python train.py --n_head=2 --head_dim=64 --vocab_size=8192 --activation="swiglu" --norm_eps=1e-06 --tie_embeddings=false --doc_mask=false
Each number is 50 + 15 x the weight over its row's rms, rounded and kept within 0 to 99. Layers, rows and columns count from 0. The size before them is the row's rms in percent of the matrix's.

# layer 5 attention query, 128x320, rms 0.107, rows 107-116, columns 0-159
091:53 33 36 75 68 70 46 34 48 42 51 45 39 36 49 72 60 36 55 55 51 47 33 51 31 45 43 82 45 52 42 69 41 43 46 35 45 88 23 21 33 58 71 57 41 36 65 55 65 57 61 35 44 36 59 47 49 58 37 77 67 20 45 64 34 57 43 54 58 26 47 39 58 54 46 76 77 60 85 54 66 40 53 53 44 72 53 37 46 41 37 71 61 53 64 47 32 46 51 61 60 71 39 31 42 40 29 42 44 81 47 76 51 59 60 44 52 44 51 60 62 46 44 75 40 64 44 66 63 37 19 40 55 48 55 49 41 83 16 57 59 41 66 49 56 33 36 42 14 69 86 38 58 59 36 38 47 64 62 52
089:46 28 79 81 53 16 68 55 46 55 63 59 43 59 46 46 61 50 73 53 38 74 33 43 43 49 38 47 40 59 53 50 34 16 64 80 69 53 61 69 17 52 41 44 52 80 59 33 35 41 37 66 41 55 59 37 42 89 41 39 59 77 57 39 64 58 39 07 48 32 64 53 63 49 58 47 65 51 12 40 42 68 26 25 05 28 67 54 72 41 47 37 45 60 50 33 63 23 64 32 40 52 63 64 47 64 66 41 51 00 42 60 44 45 60 57 75 36 30 60 22 65 61 47 71 47 61 23 47 29 48 49 43 54 53 43 51 42 47 51 29 68 72 65 31 43 58 54 45 45 69 52 40 54 52 65 51 43 76 68
094:70 51 39 56 72 45 62 28 33 42 46 47 47 30 55 41 63 45 54 34 43 65 46 26 44 35 28 46 46 17 44 58 47 38 53 42 48 70 33 53 28 67 56 60 44 56 25 31 30 71 45 50 58 53 27 51 84 68 65 66 55 38 54 37 44 38 58 39 66 61 29 43 76 49 45 68 57 45 68 32 40 55 34 51 43 62 36 45 48 63 63 44 30 47 23 54 63 57 28 66 49 57 55 24 62 42 51 38 39 19 37 69 41 55 50 29 39 44 70 77 59 30 37 70 69 46 37 50 51 55 34 63 55 84 69 71 59 90 65 47 30 41 42 42 50 68 51 25 50 57 73 65 52 63 35 65 29 65 69 24
085:47 55 37 45 57 84 36 60 46 33 52 51 61 41 58 58 49 52 53 43 40 32 47 48 78 39 55 44 59 68 60 44 28 52 55 40 49 38 16 27 70 77 58 48 47 40 57 58 50 44 54 51 57 31 57 61 53 18 11 45 36 42 65 59 45 58 83 37 57 75 51 46 43 46 31 31 63 73 70 37 62 62 51 41 86 71 59 34 37 64 46 75 56 36 38 54 54 55 28 50 50 33 43 15 67 36 42 77 58 53 56 61 59 44 60 33 40 59 47 59 75 45 41 40 63 77 37 60 40 46 23 20 56 50 61 43 58 67 67 34 45 43 52 55 35 53 63 30 88 62 01 70 34 38 52 54 65 50 53 64
097:16 37 70 44 54 13 35 66 52 60 59 65 53 58 33 38 41 56 59 62 75 59 48 57 55 59 57 34 54 51 64 38 77 65 48 79 58 21 73 73 40 08 23 33 61 48 70 55 77 65 41 42 67 72 48 73 39 34 63 55 52 87 39 42 50 55 30 22 22 33 66 51 22 50 49 43 43 34 04 47 38 46 45 61 30 56 60 68 68 28 55 70 57 76 66 39 21 59 46 51 41 47 49 60 39 46 57 55 44 43 42 39 55 47 39 67 57 43 51 36 27 51 50 44 40 31 68 64 51 54 75 67 46 41 25 37 52 32 68 66 51 62 47 42 49 55 52 92 47 37 47 38 34 51 38 61 56 36 29 58
105:48 57 40 44 47 62 25 37 68 75 53 56 69 75 59 61 40 61 43 63 52 39 42 53 28 49 69 39 69 52 69 36 60 78 36 32 48 43 42 55 70 24 63 57 39 34 49 57 61 31 55 43 44 70 75 51 39 29 43 29 34 80 49 39 43 49 49 55 46 51 73 46 41 36 53 64 64 47 62 31 59 45 60 29 18 50 23 45 79 35 50 52 79 36 64 58 49 58 54 52 53 42 21 92 56 48 35 31 64 82 39 39 52 45 40 49 53 43 36 26 64 53 35 37 46 31 45 33 41 43 48 40 53 16 42 44 55 27 35 63 38 63 38 73 83 50 31 71 48 71 44 44 63 46 43 48 73 46 39 45
088:59 45 41 65 56 76 37 49 36 44 41 60 44 48 70 55 54 61 34 32 55 39 62 57 49 49 26 71 48 29 44 60 42 67 60 68 21 64 56 45 61 48 53 59 13 70 49 58 67 50 64 53 68 46 22 78 53 54 64 43 46 32 42 45 37 29 53 78 65 53 35 51 72 48 39 61 56 81 48 57 58 23 34 53 60 72 13 43 60 43 50 82 42 41 26 70 49 39 25 47 53 31 49 29 56 45 34 21 54 57 27 64 47 48 64 38 47 56 60 52 57 47 18 74 31 43 48 61 50 57 09 57 68 66 47 50 71 61 59 69 72 28 61 38 66 33 42 43 53 41 67 42 68 79 34 56 66 59 36 49
153:44 36 57 39 49 39 64 51 55 70 46 63 61 43 57 75 33 41 50 69 52 44 33 43 48 63 55 45 59 64 51 20 36 44 54 32 82 46 35 54 53 44 77 59 70 21 53 60 49 58 56 55 14 42 65 23 55 74 44 37 52 38 44 34 62 57 50 48 54 34 27 67 42 65 66 54 56 41 54 34 67 72 39 28 34 28 51 54 47 46 30 47 57 30 50 43 62 43 87 41 24 62 52 50 33 69 55 54 60 28 77 46 54 46 42 72 44 34 36 70 33 75 51 38 52 39 49 44 52 58 60 22 70 36 42 43 44 53 22 57 48 65 52 70 30 48 57 25 44 44 31 43 31 39 30 60 24 50 55 47
139:65 56 39 73 55 69 58 66 45 27 49 47 52 61 48 51 82 39 50 59 29 39 73 58 46 36 63 64 48 62 48 87 57 47 52 48 13 29 59 42 67 62 49 51 35 75 47 43 52 43 59 40 64 46 44 62 57 10 58 67 50 62 60 61 40 73 37 40 49 60 81 56 66 21 31 32 62 55 47 32 38 28 58 40 58 64 63 37 72 36 75 53 39 72 48 48 44 50 19 62 77 50 30 60 48 31 39 27 56 65 21 74 54 41 54 32 50 58 55 47 71 17 48 57 51 65 40 56 38 59 47 65 23 63 89 53 59 69 57 34 52 23 40 56 68 50 53 53 58 66 63 54 63 69 66 61 61 62 26 30
099:67 37 29 63 39 68 53 42 66 62 44 40 68 23 50 43 40 36 68 51 39 49 41 62 58 49 24 37 56 35 23 38 49 29 53 67 62 51 24 65 42 50 35 71 47 31 40 55 52 59 44 34 64 43 48 42 56 49 64 61 56 69 43 77 42 41 65 24 47 84 72 58 21 40 39 28 48 02 68 43 43 31 48 47 61 70 50 19 64 55 66 37 19 47 73 74 48 27 45 77 34 29 60 72 50 37 32 56 32 48 54 91 55 33 24 43 47 49 53 46 48 40 60 78 72 35 51 68 68 48 70 43 46 39 12 51 38 62 45 44 49 41 42 48 82 31 62 42 53 46 45 50 42 43 22 51 57 48 57 65
# layer 5 attention key, 128x320, rms 0.106, rows 107-116, columns 0-159
094:59 53 55 44 53 43 39 38 45 51 54 72 42 56 65 47 42 49 42 46 53 64 42 51 50 35 59 48 43 75 82 43 41 56 78 76 30 22 39 72 68 42 22 48 51 56 28 54 62 61 60 42 67 58 32 78 61 51 58 58 41 61 46 52 27 43 34 27 72 44 38 32 61 24 53 69 37 63 55 63 47 57 52 66 37 67 39 79 54 54 56 64 57 40 57 30 42 63 28 34 78 57 54 43 59 52 36 76 41 24 25 50 41 61 28 25 46 43 65 45 53 42 39 52 68 27 40 38 65 31 51 81 35 55 26 34 61 38 82 34 43 37 44 20 47 36 35 63 61 32 52 68 51 51 58 70 24 32 43 66
093:75 64 42 47 74 68 46 47 46 47 42 29 29 52 69 47 43 62 73 49 26 47 74 45 51 51 48 54 49 76 73 45 74 44 12 49 75 56 29 28 57 64 54 51 62 70 52 42 78 49 39 51 52 76 51 57 44 44 85 39 36 49 75 71 58 65 49 62 59 61 43 47 22 43 43 19 37 43 42 74 25 55 35 51 55 69 31 28 46 47 64 36 24 43 63 60 57 55 50 64 68 46 24 58 49 10 42 47 65 46 37 52 82 24 51 63 33 45 48 39 36 60 47 33 33 54 57 45 71 70 49 40 28 59 60 42 28 45 31 44 44 50 62 50 74 60 46 75 50 63 16 28 65 46 58 70 68 50 46 64
110:42 54 44 33 61 42 59 50 80 56 53 61 69 69 57 44 41 45 55 52 60 55 43 40 43 24 39 45 19 69 52 69 58 63 53 38 46 48 62 56 63 55 14 30 46 42 53 33 38 67 50 53 41 66 59 59 57 54 39 50 35 49 28 46 69 59 57 39 32 32 44 35 63 26 56 54 44 35 33 36 40 84 74 78 46 66 48 69 61 57 70 64 44 35 72 34 38 59 65 53 68 44 40 42 59 35 49 81 33 50 47 19 62 55 70 38 41 56 75 47 72 33 51 61 53 62 55 29 41 48 68 75 33 77 59 52 30 33 76 31 38 33 46 17 55 45 71 44 48 51 23 72 68 44 65 46 41 17 72 46
089:66 58 65 48 56 52 80 37 59 51 40 60 47 38 49 63 45 42 68 39 53 52 39 65 57 31 47 65 48 40 52 20 26 58 64 54 56 31 54 36 53 69 37 48 59 50 23 70 32 51 46 42 44 47 68 49 55 65 25 53 52 51 42 39 65 66 58 25 77 20 70 24 55 47 59 54 75 62 56 43 67 47 19 41 02 59 57 49 62 73 43 43 69 55 67 33 49 63 62 54 30 39 49 45 43 53 53 63 19 69 37 58 49 40 39 29 73 65 60 41 61 54 49 46 99 71 15 53 62 09 72 29 36 71 57 50 24 52 41 13 54 23 58 45 40 23 34 42 54 48 40 30 39 73 61 21 26 50 63 64
096:54 53 37 61 33 57 43 60 40 47 46 46 60 29 45 59 61 56 37 52 46 43 42 47 33 79 64 77 51 35 38 38 57 38 32 32 45 56 41 71 39 23 67 63 50 28 61 47 60 28 39 63 30 39 32 31 35 44 61 54 66 50 61 50 34 52 41 69 49 65 62 76 33 68 33 53 45 32 59 54 59 36 31 36 60 45 59 28 45 20 55 46 46 54 52 81 56 39 43 43 44 59 56 52 49 73 48 22 71 59 57 98 23 57 48 62 57 40 52 50 34 71 27 61 39 54 59 72 25 74 40 44 75 04 38 41 68 50 24 84 48 74 55 76 61 41 54 47 61 71 93 53 46 31 38 53 65 62 28 49
084:49 46 53 21 36 52 12 34 57 53 41 55 49 55 67 61 49 46 51 37 44 47 43 45 47 55 76 52 65 38 51 15 50 42 40 38 26 45 48 70 61 52 62 66 45 38 49 47 55 47 54 45 46 61 51 36 52 42 61 47 38 85 54 48 36 47 36 73 45 34 54 38 30 57 63 68 39 52 79 69 40 54 75 38 46 48 59 09 42 35 36 44 64 48 52 45 55 23 68 55 69 50 51 42 44 35 34 41 75 99 34 59 45 23 60 55 54 58 72 51 51 68 46 51 58 43 35 48 63 65 43 32 60 26 29 55 76 51 62 61 43 55 50 52 48 45 36 66 62 44 59 45 65 37 63 33 72 62 48 48
105:50 49 50 49 39 65 60 47 58 33 40 59 38 41 54 48 68 50 59 64 54 46 40 57 60 17 49 35 29 51 57 80 53 52 68 44 20 68 41 46 48 54 53 53 34 64 32 23 42 48 65 26 53 64 42 70 47 50 32 52 63 36 46 47 47 39 45 61 66 42 24 26 56 15 33 64 41 69 66 60 42 31 43 71 55 52 33 62 53 51 65 58 60 36 57 34 27 47 38 41 73 49 61 26 57 37 14 70 55 64 23 43 39 57 53 20 57 61 89 62 63 31 45 69 56 54 50 59 47 55 34 72 35 52 40 41 58 54 64 30 47 28 31 20 49 60 51 70 43 44 75 60 64 48 68 72 32 64 59 45
121:63 35 53 49 40 47 53 60 39 43 44 32 14 46 40 72 56 57 59 69 42 54 31 60 21 55 84 70 71 42 46 57 43 54 31 28 26 54 47 53 64 50 67 77 45 69 35 55 45 24 61 47 49 56 54 57 27 51 42 41 64 67 68 66 57 57 47 67 74 61 59 64 38 61 40 70 61 57 69 65 51 28 53 41 50 38 57 22 36 14 25 53 72 53 41 54 50 41 41 53 63 68 43 65 57 60 28 39 77 79 64 80 43 52 56 42 38 45 47 78 28 62 55 56 33 52 59 69 42 69 32 50 50 29 55 34 65 60 25 58 61 55 48 72 51 59 56 55 58 59 80 26 39 45 53 53 38 60 41 51
125:40 59 66 52 75 35 42 67 46 61 56 57 45 54 58 46 46 43 48 59 46 53 54 32 68 50 32 35 48 53 26 51 49 35 63 70 79 47 69 47 57 34 34 36 33 52 47 59 66 68 35 69 83 43 47 40 45 47 70 37 18 49 36 39 42 50 26 44 26 46 63 38 76 19 41 63 28 43 49 25 56 65 47 54 40 69 38 56 53 82 63 34 60 50 67 36 37 58 38 57 54 35 48 34 78 52 46 56 17 48 51 25 60 61 54 52 67 38 43 16 58 28 41 42 25 49 54 33 33 56 51 71 53 63 70 57 40 25 79 39 36 57 43 50 76 48 56 34 49 46 39 85 48 55 62 53 64 40 58 61
095:55 20 29 63 89 55 47 48 50 35 40 36 64 58 74 45 79 36 47 59 38 33 42 54 27 27 46 49 43 60 41 47 45 42 49 37 57 56 53 61 49 50 47 43 37 82 62 51 49 48 43 55 70 63 62 56 79 29 67 52 65 49 33 27 44 22 60 39 54 59 27 68 61 46 65 44 63 51 57 37 56 36 69 36 44 42 24 49 83 41 49 63 50 49 43 46 42 51 43 65 74 36 58 52 30 44 20 31 31 51 24 25 44 34 30 31 44 53 35 55 74 23 59 63 73 48 31 50 49 65 57 48 45 56 55 39 50 29 45 56 33 40 72 77 54 59 27 69 40 53 26 29 32 49 27 62 70 46 53 61